From a checkpoint of a small transformer trained on Wikipedia.
Architecture: LayerNorm before each block, learned positions, biases, untied embeddings.
Training: 403M tokens, 12552 steps.
Each number is 128 + 24 x the weight over its row's rms, rounded and kept within 0 to 255. Layers, rows and columns count from 0. Numbers have three digits each. The size before them is the row's rms in percent of the matrix's.

# layer 2 MLP up, 1024x256, rms 0.046, rows 243-456, columns 192-255
087:151108172133114184142125118120110139090153107151145136135138120152117151115118134133132105126179164117162130112101107150153136111134094150106082097126087101172133135152127128120087138148121177
110:121102150122095104108166097133122116086110138131136163112134125178093117135142125086134141138143115157155107124106130133139176101156132135138082137126116117152100118127163111157118115144149073
065:123104102121130113084136150134125093136127060121102149154106151112130155163140080083116109102162114094140156115151132126093099130129105160107167130136126089085141132103136149164140114106164140
070:117103129151083136118136146082194141124166118137130146116129155081141109141129126125146123100120113142119141125141135132108153085078119124099191087142089152105132154143085115106082086127099105
119:117075124130099122144108158137112116111182133111191127088110120125114159065187115145143133125121110133101127144158075138109140159162116138133076116115116120111141125074143166092105093138126086
083:140087110151089101131127150109113139126162134090153117114106140163104146129087132139166098115128147128157105113150139124111120144112128124172124155109139140143159144135127099158123169152094113
089:137131144144146152143144141162124123134134150139111173122088105098129145145167099142122097129148092101124137140118176138106124115155103108127092139136118089114168102121138132111127105108091147
039:082113109097083075135129066112112132138134117079122151154144142127092131127116122124166172117075142115142152173138141160137132103126104095113153129161091151161092139060101110096109118119156125
102:143112098116114169146137137107135108087115109142113159091167142123137099132151142146100162123126146152085113134108104165126140113131166088139143110113098142139115163143133104119119161156144114
060:143110081114157121137163140149122069140163120080118086137113069093124120146165164096155103099116169140112122089140144166144122095119150177121120102117160107108174119103126099160134103135123137
120:128123139108069098098110125120152124119128098138135160154151117117121164107065153089153128113095119107129148096185123130135154097140115126146158098099118132136127117112133121098137131108125140
070:117080082087126153118121102125093122141154125130165133115089119126087129174129139084092111083109147137123087115140146147136151123099130137112111119128092100103160112125129144140141132104141140
046:074155113088116110143073076118137113161158159140098136113115144091110145104148155153129092091150139136112117123154160108119148151152139166122157113153142133108145158104148122146128119185114076
048:138155113158157134109138150088105137097134132103119136138107089168117135142146138139150143121132118110127144171146154120142095121109102134107060144130130134132136127124122127123086093138138169
079:144101093100133173129146111161107105114204088129097142142154147136111062149108107114155112084111128105147143152141146136102094084098162151137103146160159118140156107110120118138088088152162118
046:125143144182112139134156111097126145114121123151139124123122082115129140122099094102125108131094123113117147088149172086131158159111108116138183152127077116106132095136109145090122140155146154
115:119146142154106120103157138084108120178133163117148128132121101124172106111096128097109114181147111124143155102125116100139081148160120126115148120098099132164103108091161178144119170110115133
069:156169135111087117109151110156115145136144135157113126079162127103154142143155103134111162123139135109085109165124098112152107104136131123127151170109155117108168133182171145135124104144157151
093:152149093191120160119122127092148121147148095125131118131147146101125145122104148141127139130104134159089132146102145153120135129145153113139157114132144140105139123170127096163154103119150088
098:130130122128163132162099096172094148140183117136154117127099113125144100114133098165186169099116166122130119133133085109144121150152089114107106128120123124143130156194154109152116123171104149
092:105123111148099186165135130126189116122154124152120148140184155162095121109102105148127127165135094153103101128128152108128106115102114178075135139094117090113165155116124104115126123145149112
112:158169099162152120112060102160124090087122102140122139161116131118148126133123146143127114127132098112126107094123146106094192104135116153148077154152111113139131068168120150112121102144117126
067:123128101140103103135163108106138140121105084132128122153145185087124149137115104135142154139140131132090147104171121104165090086106134150114135108063121121137118143075101075076098115139111162
082:100161157138142119105183154131121131079154093145153141101125153094130119082132119118120135156165131145113105133121139117127117126135148054105166134132119114095137124121116097169124160134121143
124:098131112118126139134091142115152158090109140097075158146150096139133169166138162112155152130123128156137119136107143119131103171101107106169108101172130145121126157119124152109155130133116132
099:146100133112114146152143068086118115128134155154129159093102105131127123116146094118144133182144117167062086131145134130179157131150125093120104116189150122148140201111139105152108088103136155
100:090170123129149099112117096144164142135135107136165156157146084141119113127117117113084107142097124141108116097106144164158156109146085120081128128071149155157136095175151139102128099142118112
086:111103147132121123129182120112141092090110097107152123143110175139153102133142190130090151143090103165120095179130126125128114110165112114140112160130113187166137120134138122137108132101139088
112:121127146160131119190115112153101170091126135118129117138109095109141116146098158102122113123163113149062132168096139103154127140125129141064176096116158171104118135097113088131147151107124144
119:139149113171151130135122109120158152133133133142119114144130104116108117078142168135133128098108125112109127110107112113132142151138157113096120129153151112077123143129152173128176131128156134
141:148122090160136145144134114099114126128124117107168102141110112101103141102145121100116124134121130168105128139132113148123150161167116147116137124125094146112110086117091143114129076133174119
105:133095110134149146102089168150115108117138122141145101092144121125113119121102157151125159152140155126192111148164125116152145110132120102115101137114101098180106132095128144161120124139107144
091:100141138109137152174177184081078105137152090152114125149124124120063143129085152111102156141122129128121130130128112100121131139120133123131118133120154152146132078166141093095116168125103128
083:156146147134168097129158158136095148120116107119097161111072121152161134207125111164118151101173114111134149117126144149138176138158107118110098094082110100124088130139094140143110143128127149
086:132139134140136140100123176163170119100144150103144121188053147112119095155107120124134140119082111101135078133083142127120116060108135123166121124153139111150137134154131166114135103121129119
089:140153150162166126136122140099099097130162125137115170144112130149152137129142104117165153152104125102093130154122171161085159072102104138141090142164183097114154096156115130103137103126115098
106:124133130148150142153123132129119156140126100122102154143115135135107146167138154095161110111074129125139116109145143132090095172112159097147113115147142134099121122103127133124156150104087172
059:151125120110150130115133139122126148106116146139151145125097159121107135116156097156149145145149158173127151113105149148141126134141132152158162133104092179167123126170092110151126129132154159
093:079128151146125141128078159145172143108149152124097152127133068097183102132098170144185134107121152127154136121100149090151149086090137110109150180112129105105106146153157096140156066117099076
110:102100158133143125113139123099164137108085076150169153134114118156129106104149130164109109106116149134088118150087139083136112124155134112137120189159132134123103134166173126122131087118138118
123:141148118056152158130125099091137138163098139101088159136127158133162116112113119052142117117166120155105087115136140117147159183145143173108142060123126118146115108103117119116156118144184104
112:139135117128167132199133134101097112110133166110172136115135150149089152106138145102165134121120151119152129109047139140117137117086103111115099161133180107157107124120202153104146090119156127
077:111137142054162128120130156098126178100137163120128110099133136163111092122148092113130106106154104100136122137147137111132077157108123131125147176114139094113139078168123112097171115152107116
094:117122156155134130147118133134094173155073135155147135107110114152157152155135146157154116143114145121135113120141138095174141129154130156132097129091093147178113140164124122129129100093117149
112:124146136164120129152148111151142116134111130139077168174133134147129126176139137115083140104092153098128143146134127155127079146167162182124108078126157111131161145117138108116096081088140184
088:083136099091110152139135095170133139155071118092074125125080120123130143144167090138076122163153144121097173136128128104104145124129184175104118115150195136101106150153152153155133153115100123
082:118112108155170115182089161125106122096125109104090134110107110127121133176123134130104116121151105111108132130123118137122130141103116100109125171134130085139112096124119097133147195098041165
075:131172104160142128085128069127129134068123136092118141132098126144153162134124123148133133094161104128152115144149114114153116145151145152098106102118167113077134128100140142130137130125123119
065:121131126104143134142139130154111169214151156085155155120141148104158083124168089127091099102095138151139143151144136095136145130131107150146113097145179145121123124132124157104124154088077170
147:102137137130142122109162104091119113147152158107167116103158096118097094099158114133163100114144087121149131133153127090130151101111156116105124168130128114099153102101141144190161116121099135
036:132131099129108149126138163093152133149145133105117128125137171092107117147116073096162126092108114125117125107157113104128119129122111134090127097147127158132104114134124168115104129183112075
110:151181099136144139080144090142135104114122140164137148116154119104162144141151134149129151090144090153126122106091122123106109121167134085178107127118153121131131105088126120133126151119116122
088:093119139139108086117139176144174103191125139143096116130106167112152172177123089118082158167121122127108143142114151149188135133121126086134130156126142101142132103155146142111074096126123131
056:137102128120132153141149143155150101132093138093132149103131108125121055160126133100152103125163159142162099113156121119137114104085136137135103132144129140127136139126164111089111174116124140
125:091119141096113126171151091137105086126140154129116141114159108147110137127115138094116139093089157135167152098184154154080105180134152162161159130149133129152148117159113115119106127135125120
056:073144071122161179150161132119128128106109162142113163109077129099168098171112123090112166096093156085171150113168122140154119106125128125109130168136108120158072134111124108074132100111142136
111:108124141105108135132154134118148119115146136183090164120157127134136116174140115115106109128131132127137142070131133122145096131105099140127153129127163104092161070141127100105138140153093142
112:114178113098135123134090131116122146120142134080137105172162188159097139137069115114173139094142120133155113121110139142089137145153109088155122112155148116129144093131125149105127138102095129
091:148147137112124119117134152137142073113123131137118130088154081127113119132130122117108162117159122140176153162090095147081134163135129096112103135100133135119125141117164152155181108142113118
053:119110160099113139145179158144091123126165099116148137165100143115092128108107121126168110111151099113125135148123146113149133092112102101128115167123116122132179161111144157095126133136132144
101:116105133129127170114101101102170110107146084097142114130129118106106141129125136139153136178132172126137152113080134144131145150115085116160114140141135138134088113144133128060180125123127095
087:139114111134160165136162124095156126090169145107123133149120083097135116102139109121129089119125187098169110139101097122141085161110126092140160159177166157148116105165135136150105116187118119
114:140124157150118130112149141103113073126131144146141152189151102154132159083148129143123097117150124085100103101159142153096135095148144179146092137118147104084133112118155123151145165192159108
112:102153117113136149147134099114114127177083094155107099149122106122140138092172114159103161132148118093122160084110174160101154156090124100111100102114116144106148098122155130164122121133118129
117:115135123159129148122167102108137105133136137145108124100124087143106067094111127140133117090122131152120156133133143124134096148078135079097115170098133121131133133138097157184148147142108155
073:137125105154112122140095112138160124130126124148124142131143117169110124120150110163110129120132110119171146160139092164101100126125100126111136125160162159146120139134118135139143087155122111
100:101163155110098146161142094115155131140111127114109141141168088150133103109152119162162111141168118155102150077113146169098133111102131152122141144128116158166124134119082094137117147144143157
129:148136148156133153144117137119135106118123117138117161129134105140139144170128118119121141149097123133143167128173141168133158119092128156093148078146150106091119147202153129112103101127115119
124:129136102136083105167120117180148127177129136134187132112181136106134101166123123133142105161102108114164111100127115092147126140097109123154123128098147142132146165133121109094119126112107106
137:134131146130130167119138075127098137117095142141168176160141127128132116110159150130092132101090133154177138143099135094122109147116114106137120176123151109153148099125163143125133152174113146
124:122123133111131152109168150127093111120148142102140128125140101114187120104154084127124133125138122109143142116127158131124129113157132107126119131173140129156106104137158172168132119176111094
110:159183096111106144123160101125170133124095132134106144104099142133104136190125087133115150083113106132110141110119148115123168128139149166100113040154119149142142124137136161100118134105112110
125:119141133121169135143129129129122109124166147119123105112106108136160109133134146105097151098106118096120136115178162100147111185129103149125102131059117157112120117104098134152112123134138117
079:115085142140111105092124123153167078125131137138120145139086109158134126127123138118155163151083113170123080121114152152142131105122139125129151127149153132173120140111150165117110071117067136
050:090115130164104111157080161166128153138144144094150168083147094107139111093144119113103139130128130114172124089151146163121101111080082121099127082142136102146173149150096172143089130126097147
090:079101153124140114121147078089126150113127103151102108101148174116120165170150128164181162099157072126106118125101142111129151147114097171123133116112128172097120105152136111136128125150201122
108:146122068109117122101125139125130094134129185131135127123139094119117114127126098116153122104139131119106100103110148167143127162102156144105101117112140152169102138175109171170071150150117146
090:118136091089096144143169096165147121124142137100124148116149139090080093151126165123078179083132123081128129116109126142095134153158165133120141147163152115091113127186168144156140119149128061
121:139113124144117082100116110119147149136135102163156150127113128106105140080099108083126110147123105113073156109104172131137148098126119101106120100112114162157114102177122152149124067124131134
135:119101130119158136126097113122107145123102141093112080104070110091117138117174085137142113151139104135167132109106136154154131147118127111146152139122086135096166160122152136138129121141149107
102:102139152131128141116103089110151161146166151164098168120134103121158098118142139167145178117154172112169130151121138093133073105103115100116151189114106168125169136079127097099110103123132151
090:119172077147156109108186119169149080136148095120136145114115127083157090163147156102106140138138144130146118119135138172098072118108098125131147193116187132114152123100080113157106071098131120
131:113122157111146151129139139100143091144168100120130138126091161116138090138125157163145124134129100151125128101120137142099108130090100113140130182136122104079156135130149112157125135134096126
111:125129149197081143103184106109122122142077074150145125165135134115158126115137159137172187126152097177075144110119106144126097128119092111098107147104133163113134112089128091146140125128142144
115:117172141137125124146121114131188125115104108117152113147165073126153137110182108147115123105133128176176160136087151138101108179092135114111104191118123157114104124130106145095134129142159107
136:131111167116130140115130138130120098117087132174108151121102087147186155134131167116110149140148102150151057131061095096120161144154104086159134161123178158157116143091109145118139093091124133
094:155164159104123125066153117123131101098132104095109150102151094137140129146136098139106117098130120148165137149108086179128101168112141150168150126121161128164107118120125156108102160133111155
078:118090134096173138166144149152102155144113144079113124125074156121115142123114120095132139124121083107135111108130114155115144162104112137113153110122123097153156123143115141173152140156103143
102:131138135140136116155134111104144133134170194142163119111113116179145102126134088100103090138124125151126137118130124144135136156128108128130124161129171096117116152123088142138068102109133149
115:133165155158098115156102161160151145162112127118142145091073143146159146157144135131136127120111121092125115126110098128093163123109085159109123106143114048118128117136109132116132101153115113
122:097153100125091117113102124141106156155137122158132121164162137113122138109185137129127134129088133110100153134130112121116121122145117097137198115080135101175165110142116160151173127162143146
115:115115120168126142135142122144151137141123070121120123136154097117127098140137150157139110122101138080135141137150128148152124109102092156078120111182119133087102189088121149104123127122170144
060:112122137125126090120119131159131153126129143149095148110103129092134123148107130107127131104114142123118126177145146099100129118134140082086149114122105085136123098092086131142148105113141131
090:093087145124131108127137131097169082096173155102123189112143092137128106131131163122153135154109167149122151067126142140135136109097145100072137129141163135105125153169107097146107107139113139
186:096137088148112126185126087079148139135133095118092102152153114131096152149106111172158149109095108099147100132148155097120121091069161120114112128118123159125142104167117123176118116149145147
121:126137137102088088154090132119133114104127135124115139137144136163110131150110162176152163131127095135132116077159098114110156140143122119150117159102126116102096122153156130117107116085086122
110:125103120129161138101111150162142151112090127131102109104077125140143148122146088117136072123114120160113086079103105123131160150143165152109101115130110122111162107104106111098134138158154185
082:065102122113174169110138132110160112096134169143098133067157085114144130127137120148134120138166136132183127095116153144143100142077117176089142134104145098146175139151112110134099119148162101
111:134101134066154136114113147121080141137127124118157138078114107134122131178124149134147117121173127132115115087171113113120148174166117151119134100135123124147139129169098135099142110090134119
117:095121151154160082090105134158138059139150127092097103138094105144175128130139152114115127125143117169142124121146166116113123142145115120129100106133147074124132145115171108148101086131131133
133:115130162205134107111132140110133120120115142146127122136115114084179134136125134122100161138117150134153097099129118131140135151122114096151126185103106123155142165149112122167112142100097147
106:137138115187120123143085152136162124158109129136123132088120115164073117151154126115141160138085136132093171120161154131127094142138111114164137102155093135118130166126124122175112125110150130
116:154194154078091177103135147127092119158083098126114149136124070138120134094139153131131143123152133134132099115156124141144163105109134148127125102118154103132138127179146179105128165117103130
109:130154141158116126107136077109136128133131105116119158117108152156126109103114114138160105097091090127098154088116116144156091088127140150117124114111185091135149156136105149103143112177125127
118:108166132122152191077166136143136109150076149152132158135121068129106099194132130103094128133133148101160111110151130142135143127097162156142133093181130112110132156138120120132122144156129146
093:120163145126085127090109089098132125142106106103127132083119134118106124083135120164125099119122132113175124141072122114169149120148131154115146152146123144136108134125124144129132128119128082
110:160130131095133140127123119085129140125084151097107082147136123159111153113112113095166137144175103167092176137150161131134129147090116121134138097173124129096122147143085097136134155111102147
080:111126105154130124101103111127134128110139065104102125120136178142121192103152151107061135109131113161120087146140168147087124156103105132110112161128090126139127133087131179114162158138150111
091:125119131104127120114103154154124111068085099109136133146175184095105137098205136117106114124141127147114101161164142159128103141116106097138103139121142161105117123104104109145147097126148163
139:124108162104135083130114108121175149103150137135113169159129100153109121119143099115087156118092133148116146115175146130157118121172130109120154127092109108138123129154146086111133078083143135
114:116110066121118107122148130141111079179083147139110123105111129176125138155085088098117092127115153092148161124106142108117124118143145135130137115126160120099173104123155134169106101086139127
111:143139103170128123114101120111160132122120086156144127135109107092116161092161147136123147129157108146117143114143125101131125140151096130142102106125155083177129165095162145130126106141140109
096:092106084093135115123141121112160111108139123114130119181099161108175148146161103106125151125134168118163126146128150125134173145130121086082110085145156109084120149146184117127099106130117077
074:119088107136174112110124114102141123152161189126094112127141159105107103128130094077143111146124115101105158093137141120109105155115083113146130065118069107169161105144154167152139103177100145
089:131101110122121101125119130114112171173093124137133097131179096097134147144152103138166125138097103113105107128170146165121100088146140152149142157156130124139150113128171141114080155133147137
075:120111117154145132159141103118106158166087145144132117141127130132127117150140132067126142105136111136105099115126189099111149134112102148116128110130158123093139114148113138124181140083118171
096:163101107158179134124112122112117074091127123135116101140147146145140166144097124130136165145120129128187122130118119182094143119134105144126112155145134139152093108154095144125103143148139140
130:091134107151108100124106101160131142170120116110159123100099107101159141139140130080106128112108131135092122115145143151112119168159110084106157125127151137130126101147138145133122135147143114
099:101113106100126136127146106151166099065125126112089152110129160181108103114116114115125113108124096126167118135156120120123134167103168106124127166131129110178105131175132115156082095147120155
099:139112119139148135134130116110095119107143131118068150099117075131142114105108119131085141138138136097113125094110125110133139159127109144130152121154157111136151152146174186125130137128153139
080:131106096075161117165112125108109160130127180126147112113164157106102135174111080113127113094163114077099127120117165130149112136085121110106107134108104161147121120143156142131122157099139171
109:100117143123127124148138119149118142117104135155097102140103111138156124114158158142128116126134137099142162111099104137127089139137145119104118110157092112170126192100124134172153103131161189
089:140084122115157136139068126113115120132133117127128140129144129145109132200146112148160130127147136125124108114174119153099136120127144132152091121122138135115133164111123128094100115078127166
058:094189113092102140082155122099086088130112131119142188181124123111143099168134107101104140120114131132114093103164097117136129101124151147106174074154113168137119151143144104161112126117108130
092:096123128096133182128154103169087134102136116092114143139104142150153084154149138096127115132113121133146125186130145099104139153104174147111110103113132118112147103134131141154141137137121143
069:127144129104111155128141094155137108157113147144097159107115149067150146119145133141125138118147125096132115103160145135131144076118164170106085110120148103154160139134155126125097131081086176
123:121137140116159146089118109118139151167134141159105149131122135120135147156151116101128141098119186144137116112119082092164148085149129159153112112147126142098145154124141129096124133109132118
126:146160146142118114086119122115182121131157095145129118135129127104145174100114130110079175161116114146143114114144122139137130131096118059133133134126183154124172149121104130139105158128115121
116:123105160099106128137138131106146123089123145156158136150154114165170070144139106136128117155138131148163128137111155098124146135096142096108134133144134079121146090133111169138172074137095106
089:110157094133128127122135094115151092168131155121140137154149122130094129121156135091074115098077132111129096139137185129116137165134090121140173129138127110098147159086098134127135116149136184
105:117086126115125125113122149072134147144122132126135102124113151092132154126157146095069138140097155117151124142150146099098136156093169101105164120143138138088092126121147147106179135142144160
106:119114129152124149149152145141092136122105135108123130123137129136138143142122137118104142158126157147158118149099103142101152126162147154103074169087119099134107070146109129132123168126129113
107:110113123065125101117135134126132124162132175124079129115145123131113154123102110120095169124145114124133170137140156154094138118148159123109116181140140119169125120094135108153166135095108119
122:133132079085172166124169147107106152133092097126124137147100144101088119151107127093120185102106137096114156115137144112157144149145113131172131091132134109138124090141093116120132085107107129
091:132105106146143145100122134126156090125127094123118103140097149129122109160149110178092173113142096130101143133126111152121126126149148152115130128147081146104140178119150172146106110141141116
086:135120137121115129144136136119141101143131155114119148153159133149132130142106152142092102125140079116118110130184104121141128140152114139101116131120073134150134165095138088119148150119130172
093:107119112130122090122099116111148133088147121124130148139123193147157089111145171125099086140115177181148099100095140094132120144110126113111140147146119109112120135161143158133136080123092099
066:131133131086138148123175113158154088105140131082136161164148100105098115167072127125122127143148106189121116127148126137083164104114125135125126068135143099151138096132109191146140126149140120
091:142118137161109133124142132122103161109149161130119163079100139146148112163103104110119144138106124148153113099159116094112141092093077141120116123123082153154151141097092137132139146103186147
073:110156107092124140112141094129122190141098101097123170099142137140132118130085105128108113136134104131132136119151125115177131147120116108139167107105120129112119134118118147153117135091157172
073:130072122130122173145158120133091161103174142072148102140129117152125123114125135123112113109071121142132140121151105135104106123127122097109091127169165122089145141146115098143165129142133129
136:138106147108088123141115154140161154144127106165161128077128120121133119083113109111155074111127133155140105145098126130102139159128136114117130140125131114114160127131074144189143117130124126
124:130159074124142108071119157113190141113146143117119116147116140072090149110135128122132112131152149117105152125103154091162141138120168130118125151164120182117113118114120128161147116129133111
132:132128114114152120082131098146145102150122137113129099099112139187145138162120121101140100136113193126158071142122075121125105178096145151159139162119142109144104177157138120169162160130127157
077:108124112133106131120099089049161098105145183150115134116145155109147117122131090145143123155100146140105140124102129109133112136096165098135134153119116128124130151128133120139115136154100106
108:131125123101138144063144118123144111133096107109107140171134110123141146118106117115121115103110133107131115110175129133118111121095170103091152068167118134116128115175093102117145104173133127
096:108143150117168164150100121155180116128149091145182100158177125178118149137135175130095125127125119152114136136160102112151147117149110136142108109105126117117150107100115087103099110143140123
108:131128096143119114101126124140064127094126136168114163142099128098192165166106131151134125140107097106148120106130147106134174125150118157130163172151120099145110096121142156102110171102146127
112:155138147110095141120120121145116136116168138156113144095076085142102129093113140105112150119119142102116116134115180163145136103128119090120133165138114129122155128158171096088087149088098158
069:104143154097127111118143151137158120120122099100102155103142101131144125130130106117105168159163080093102130093099155146132137099124130107122144118132154165172103118128149178147109096134094143
100:155130141126129117080140100155105086166114166154134161126107134139140124179158112106034109138112143112109156131122115118107122129097118114178145109154169116126156176147120165123094143161131151
149:104145117137108117144152099106093163145142158111102136111144123111121126118123048096150145163143173125125154133136126103085138111101144090125145132137142165137110114186101141101126126156087183
095:145153119122104119063145108120124110152138177125133157104129113107168116098151124113085053128145107149119093089146093145128132097116121128109179122175144110140148133110133114127164138182111125
100:086169150144148157140136141080149121125108106137156154168136169159175143120134120126154132127133072141139124095148173133123095142135137099144158129144131135124111124123118079093105114152148110
134:139163091156124119096133087145160096137155129120138078102144070122153136123148170127052115163109152140124116129113142133121154184210101159120139124155114153119122124095072104137111155136148112
101:170117115133102172129136094127129143153161113112131202125151146110126125061114134139122114122161129121121134099147128143090145109152110150117099102155137073119131099118154126090062112119116141
116:107121130134145143117107099080125113111128179108116126118134131177103149153122147135156138134150141154098125135115162108087154100107172088161102146165146113140142084139141162173151128113114107
058:136095116143153144153134076110137128104091141119109136166119115125104081151156124093151122117135149132165167120122159085147121114108146103147142130144167166135141113110145129116100137149106099
104:110116132135086164142119138130136146158143101157096144119142166121145148114100110139175137131074158127150155089172146149186145136100137160142105144166139044152136089128129149098166105145108166
083:101103133128112124104130169126137144094151160127139165128097084107139162092128122118164141105139125110144146125138154125137098149102127160143140142106130117130109118138148162143155084143084154
128:150120139070172154099137154081150115132113096160147109138130113126133125092118132162120109132129171154120135106120118105115138123125135114131110117128124139108123134138120087110125096091143140
102:166112133114137125175147123143110180142127154128113123153077113091109114104101114141130152100134158113164131138108165144125159157160118113175091145108148116123162098147103120118078157100140132
111:125108129152099109118143129081137131152118112140126130069168119110160119083161109102131144111132147064143124101150148156134134118127172151124162123101118110131131113139149172123143133136183120
087:132136110122132137105148121103104138130157147096127144130145118088106105150087102137168153139138130168124151092146144135052120084129132130134146140156097139125092118131129126102145136130094139
115:087082115113164120146118113105092128138096126119104147154127159138116136166133079106150154128109135104144123083152105142131125157147152124139113119139150167166114144141137156122133117164144114
079:117108150127126169126140142147122097100148135144126127129134133137101138085103098124135164102080118112130095101171141145107137122100132117151116151150120151159111138157139165142099100140082118
066:124143141126129150137137135107152100094172112141131168145089098093154158141134089130160128102171129167116110145127110131131139126105102128107145146124086122142118115137117110102122171123128122
121:121110171103180143132212118091069151124113141151142141103170121136132136105138147122147126111116106122135124117129145149126118167128144191126148176133111098106102138140114093112162108097141101
106:130160110115118116119135124121125123120128133159135140134110137133149136108093114131147155157107177139108133135132124157092137096089097146116103151087167083117134136126158111126158086135086155
078:097131146120165114095137098085141111139098105091148164132139089137128107122144115148117153133168120109080171108170189130105111097141093149096145133146145117144114108153125127115127124153093125
121:119135138081113075104106113143151162122145156106130138093140131137126112140132126133151127091146104157151097117128173108153184145114161074112103132161151124115120109124082110139163133126110116
070:116135144122128115091169121115166109108143126131146145158165126143092103124144137130127076117098118155083139120137155118137113140106132107116158114143138115074138095129127130118184126144124086
129:117127134097156108104078086123104140118094099130098125121101106111107141122133130126178145135114159129160073111192144138183162140128122115125119140120097147123143090138140171107164132116153127
058:168119120110100165129109129127125177096142160160147141152077128104149134143135089161153148135093149085106157161125077129175140211116130084112160105118095130116091093137142125119089137106140138
080:097097101129123140179111101136151131141124149101148140106131127103114098160142097131113154118089093088097148124147146131132138128129153138120092100132091102131094108185137148138163138131117123
119:143132146086123145084123112152170149142117087128142140126126132128123111110072126153130141143148097130146144093112152141123099103141134151182119096129121114174160134130131135127091100155150080
063:138138116160119139166141152128154124111125110117144164203130111143131132147118134111132124140078159154156149123129131138113098129098126126182131112112111116131085128115122166142103110129132165
132:144122091111156102102121099113146130156118115130180113108132101129111111092182143140120110132140190092114089111117167100131115145138138122156115124130108119128158128107129118126117141146160144
063:115135104125168156102158114161089151105151141108094144147108133122180137132163087100119091085159111087135116100088111141139095103143120149082105162110148149127162141101128175142092147139160078
113:108120168155106104132119158110167103140144099113114159168117135136122167139120122063107146162115111118117197144114163167075131130145118140115102074127120106138103091158168139138133089082119132
081:169135124129132136146133096130086114095141156176162145119128146154143154125145108122139145119128128140078134166126126164148138194142132172133136118096138123169109121114063118133114153126148154
115:124104173147111117099088115149136080119106098099089165108099123130151121175169137128096151148123082152115165105099129139110141110180132121142128164124111138167104114152126089162150170144094151
104:132131129136124124174165141097106123142114135099145134112107091124149140128145100127179128115116122086167127124149132152159141156142129112078152133148157163147120087091091131124146114114101151
134:117092141105109163152138161116146179066100121117152128150130086092113127109107063127130116134155191114122129096115123111132145080097128100146136133154164150132140120154150194120135099178097139
116:126119126161101132121127157107114148136142080108111139132105152101126160115113136125119150155142084156131083155117153111159200159180129116135116131137138140114067113104103123101155094148123139
089:147118123104144120129116155121111137154106153119114146116172116157131118154092103132125150130114144095207165156089109135120125138102105141070103126133145092109140141131150128141178049129069100
082:173132124100147123137145119180091087118127140139135133081114145137127070127156123131149112117152099168120089103158136139106150186157124146117094121173100091140118143145108127109141092087107116
086:122109132092102141158142139154128189139119138126134083130107108115124156116118086122173095097142106113123111149145117117147089127088127111167129053118100125183110118136116143148106097141133156
074:131123113109132129120138127101141163119109123112152156081155143160093094126116093124102145098118112123139140114096131122165154112124164161145108121170132142156113114114094146095160145165088102
096:127090128131133152097119082137097143152127127136154142119134132157139130109160105118099130135152149126128135133148115119135122106147122149125124147141107112143137143141123116123142152132146174
094:132114121070141160124130134146155131120081114126131131102132126180141150103139130164082115134133098113153157148140129111179130158157115154139078130109125109154119132109106145084090124078140151
077:125139147112136162133121115130166119116149111151094183110157131133153118117135154149180121123096106143108105116128146078097115130110170116126141115121104116118144132164186115126160146147124132
082:114092104131140065103125123147102125117138095173148127123137105130094113078116121084163092134129114117097125086123114185097150106124085131123135136102098103149142098162107137159158146147153189
107:087168160153155124109098151120130116129163123146119109116110103119125164129156138116070107135127110110119114103160118144153113157100115108153115114129144147125089117141165110138141098137154133
089:133143094114134130107085129130170112117116158105104162123131157089125078072102137110087132113097151177164118125145054084145135087054157142139122139133144110092152138128148157105132134096106096
080:134107126195122090113164094093136110104105124127131129142176129136131187156112127145157170117128118157089127088165143134082156147076147110107100126176154094122121077126097158091183131107107135
122:098142143197138124104117142113141078131138140118181132143129146167164133104127133120114138117123155125123122092122124135122128150144114142154158174097146145151144132084128133174137159143134141
076:157104075116130162160125104128142173176126093103084144175128128115099116135142118113155153140098130107086130138117103090106152120184130175110106106142151126136107105161149119128138129171060153
086:143141131152131106112155111156164157092100119180143128144137150105146106145160109112112101108149161081125127153140112110101161124144082114106114133190176131108137130118122149084144136155134127
102:112109098131146118129109121137116090067109090093142116142111133117159143147170136141133130129117096143104061163093142099136165137158139131124103168133141110139117099145142120095124183099101109
054:110122116139129101121138093125073159130155144114105136106149138094120143106142107133099122120112140171128140137126139136117137132113161152110133084141147074137131140089122163118100121171127197
140:159122143125133124152124106083179124127147108098132149111117118098142140138165110097155149141108121148133132136117130172119144166167075112123103148086136103143126137142127112156115116110114078
095:139121118116101139118133148103111078129098127106130084133095145131152136145176083158114129123121128103116145118143086145141130152151120126133157090126140157162079128094093126159134150140157157
050:092165159168142131159147157105160116071140110162137127104093128139101108147137131123155136113115170147152122115108180158146118094107114103142147102085122099145122156150137133117108145133115145
106:087115159140125116117121123160100113159151086129115128126156164136150177147112130114144130118110106119186100097104089087141131129124116137173159136144181107176136099136152131149093096144139084
098:125108113140122116132183095111116128124106087123121133159117094124118095149129104147133158111132095105125132141091172143149098109143145119154105150125138140143111149131133165093153135132107131
079:116112109122126114119166095133100158107137134096128145111141132125130153132131108118127129102142170088111112127102106118183159175140155088080114156127135077138110115165136133116083154113146129
076:119115144106106122174119124112110121117162143081108141115141169156102147122120117093127097124121129151117149153178134128129122152082108057133165163118119171104108101115144151121151108112118146
049:144119103168113138176095112111127159130143125126160110121141134188130164129128176137118124101097104135123131116141146116145127118153129158114107186115110123176095074091144106110123130087157142
113:106164124119149133144078125109138103103151114072137120159122125141112126119174152123145120120092113138129148129152107154124143106166114123196107150118147150064124069126117122161149126116133082
107:114163146131126114135132145117108154137105128126122140137145118142125108155127126144127130152114120181133128121164095113119120129145121115136105158144110133153065137110113125108153072121090139
100:100120140143133080114161172120125129124142107138130134073121076168140121102113124155078161142153155135185142139157161122117113139136144125137087145169116113126152143080111121135139132110140166
098:158109074119113137112161127122140127113139155129118123138134089180157074136128150152085162149175135099115140118125118149144085150138123125129100142153090134185123108144113125122138127132087098
060:119117166158102130103140139140135101118186087115151160113134127108176148114128089097125103159142128122126113108146138116104127153150107124132120123143092125149120118144110122159118119121049114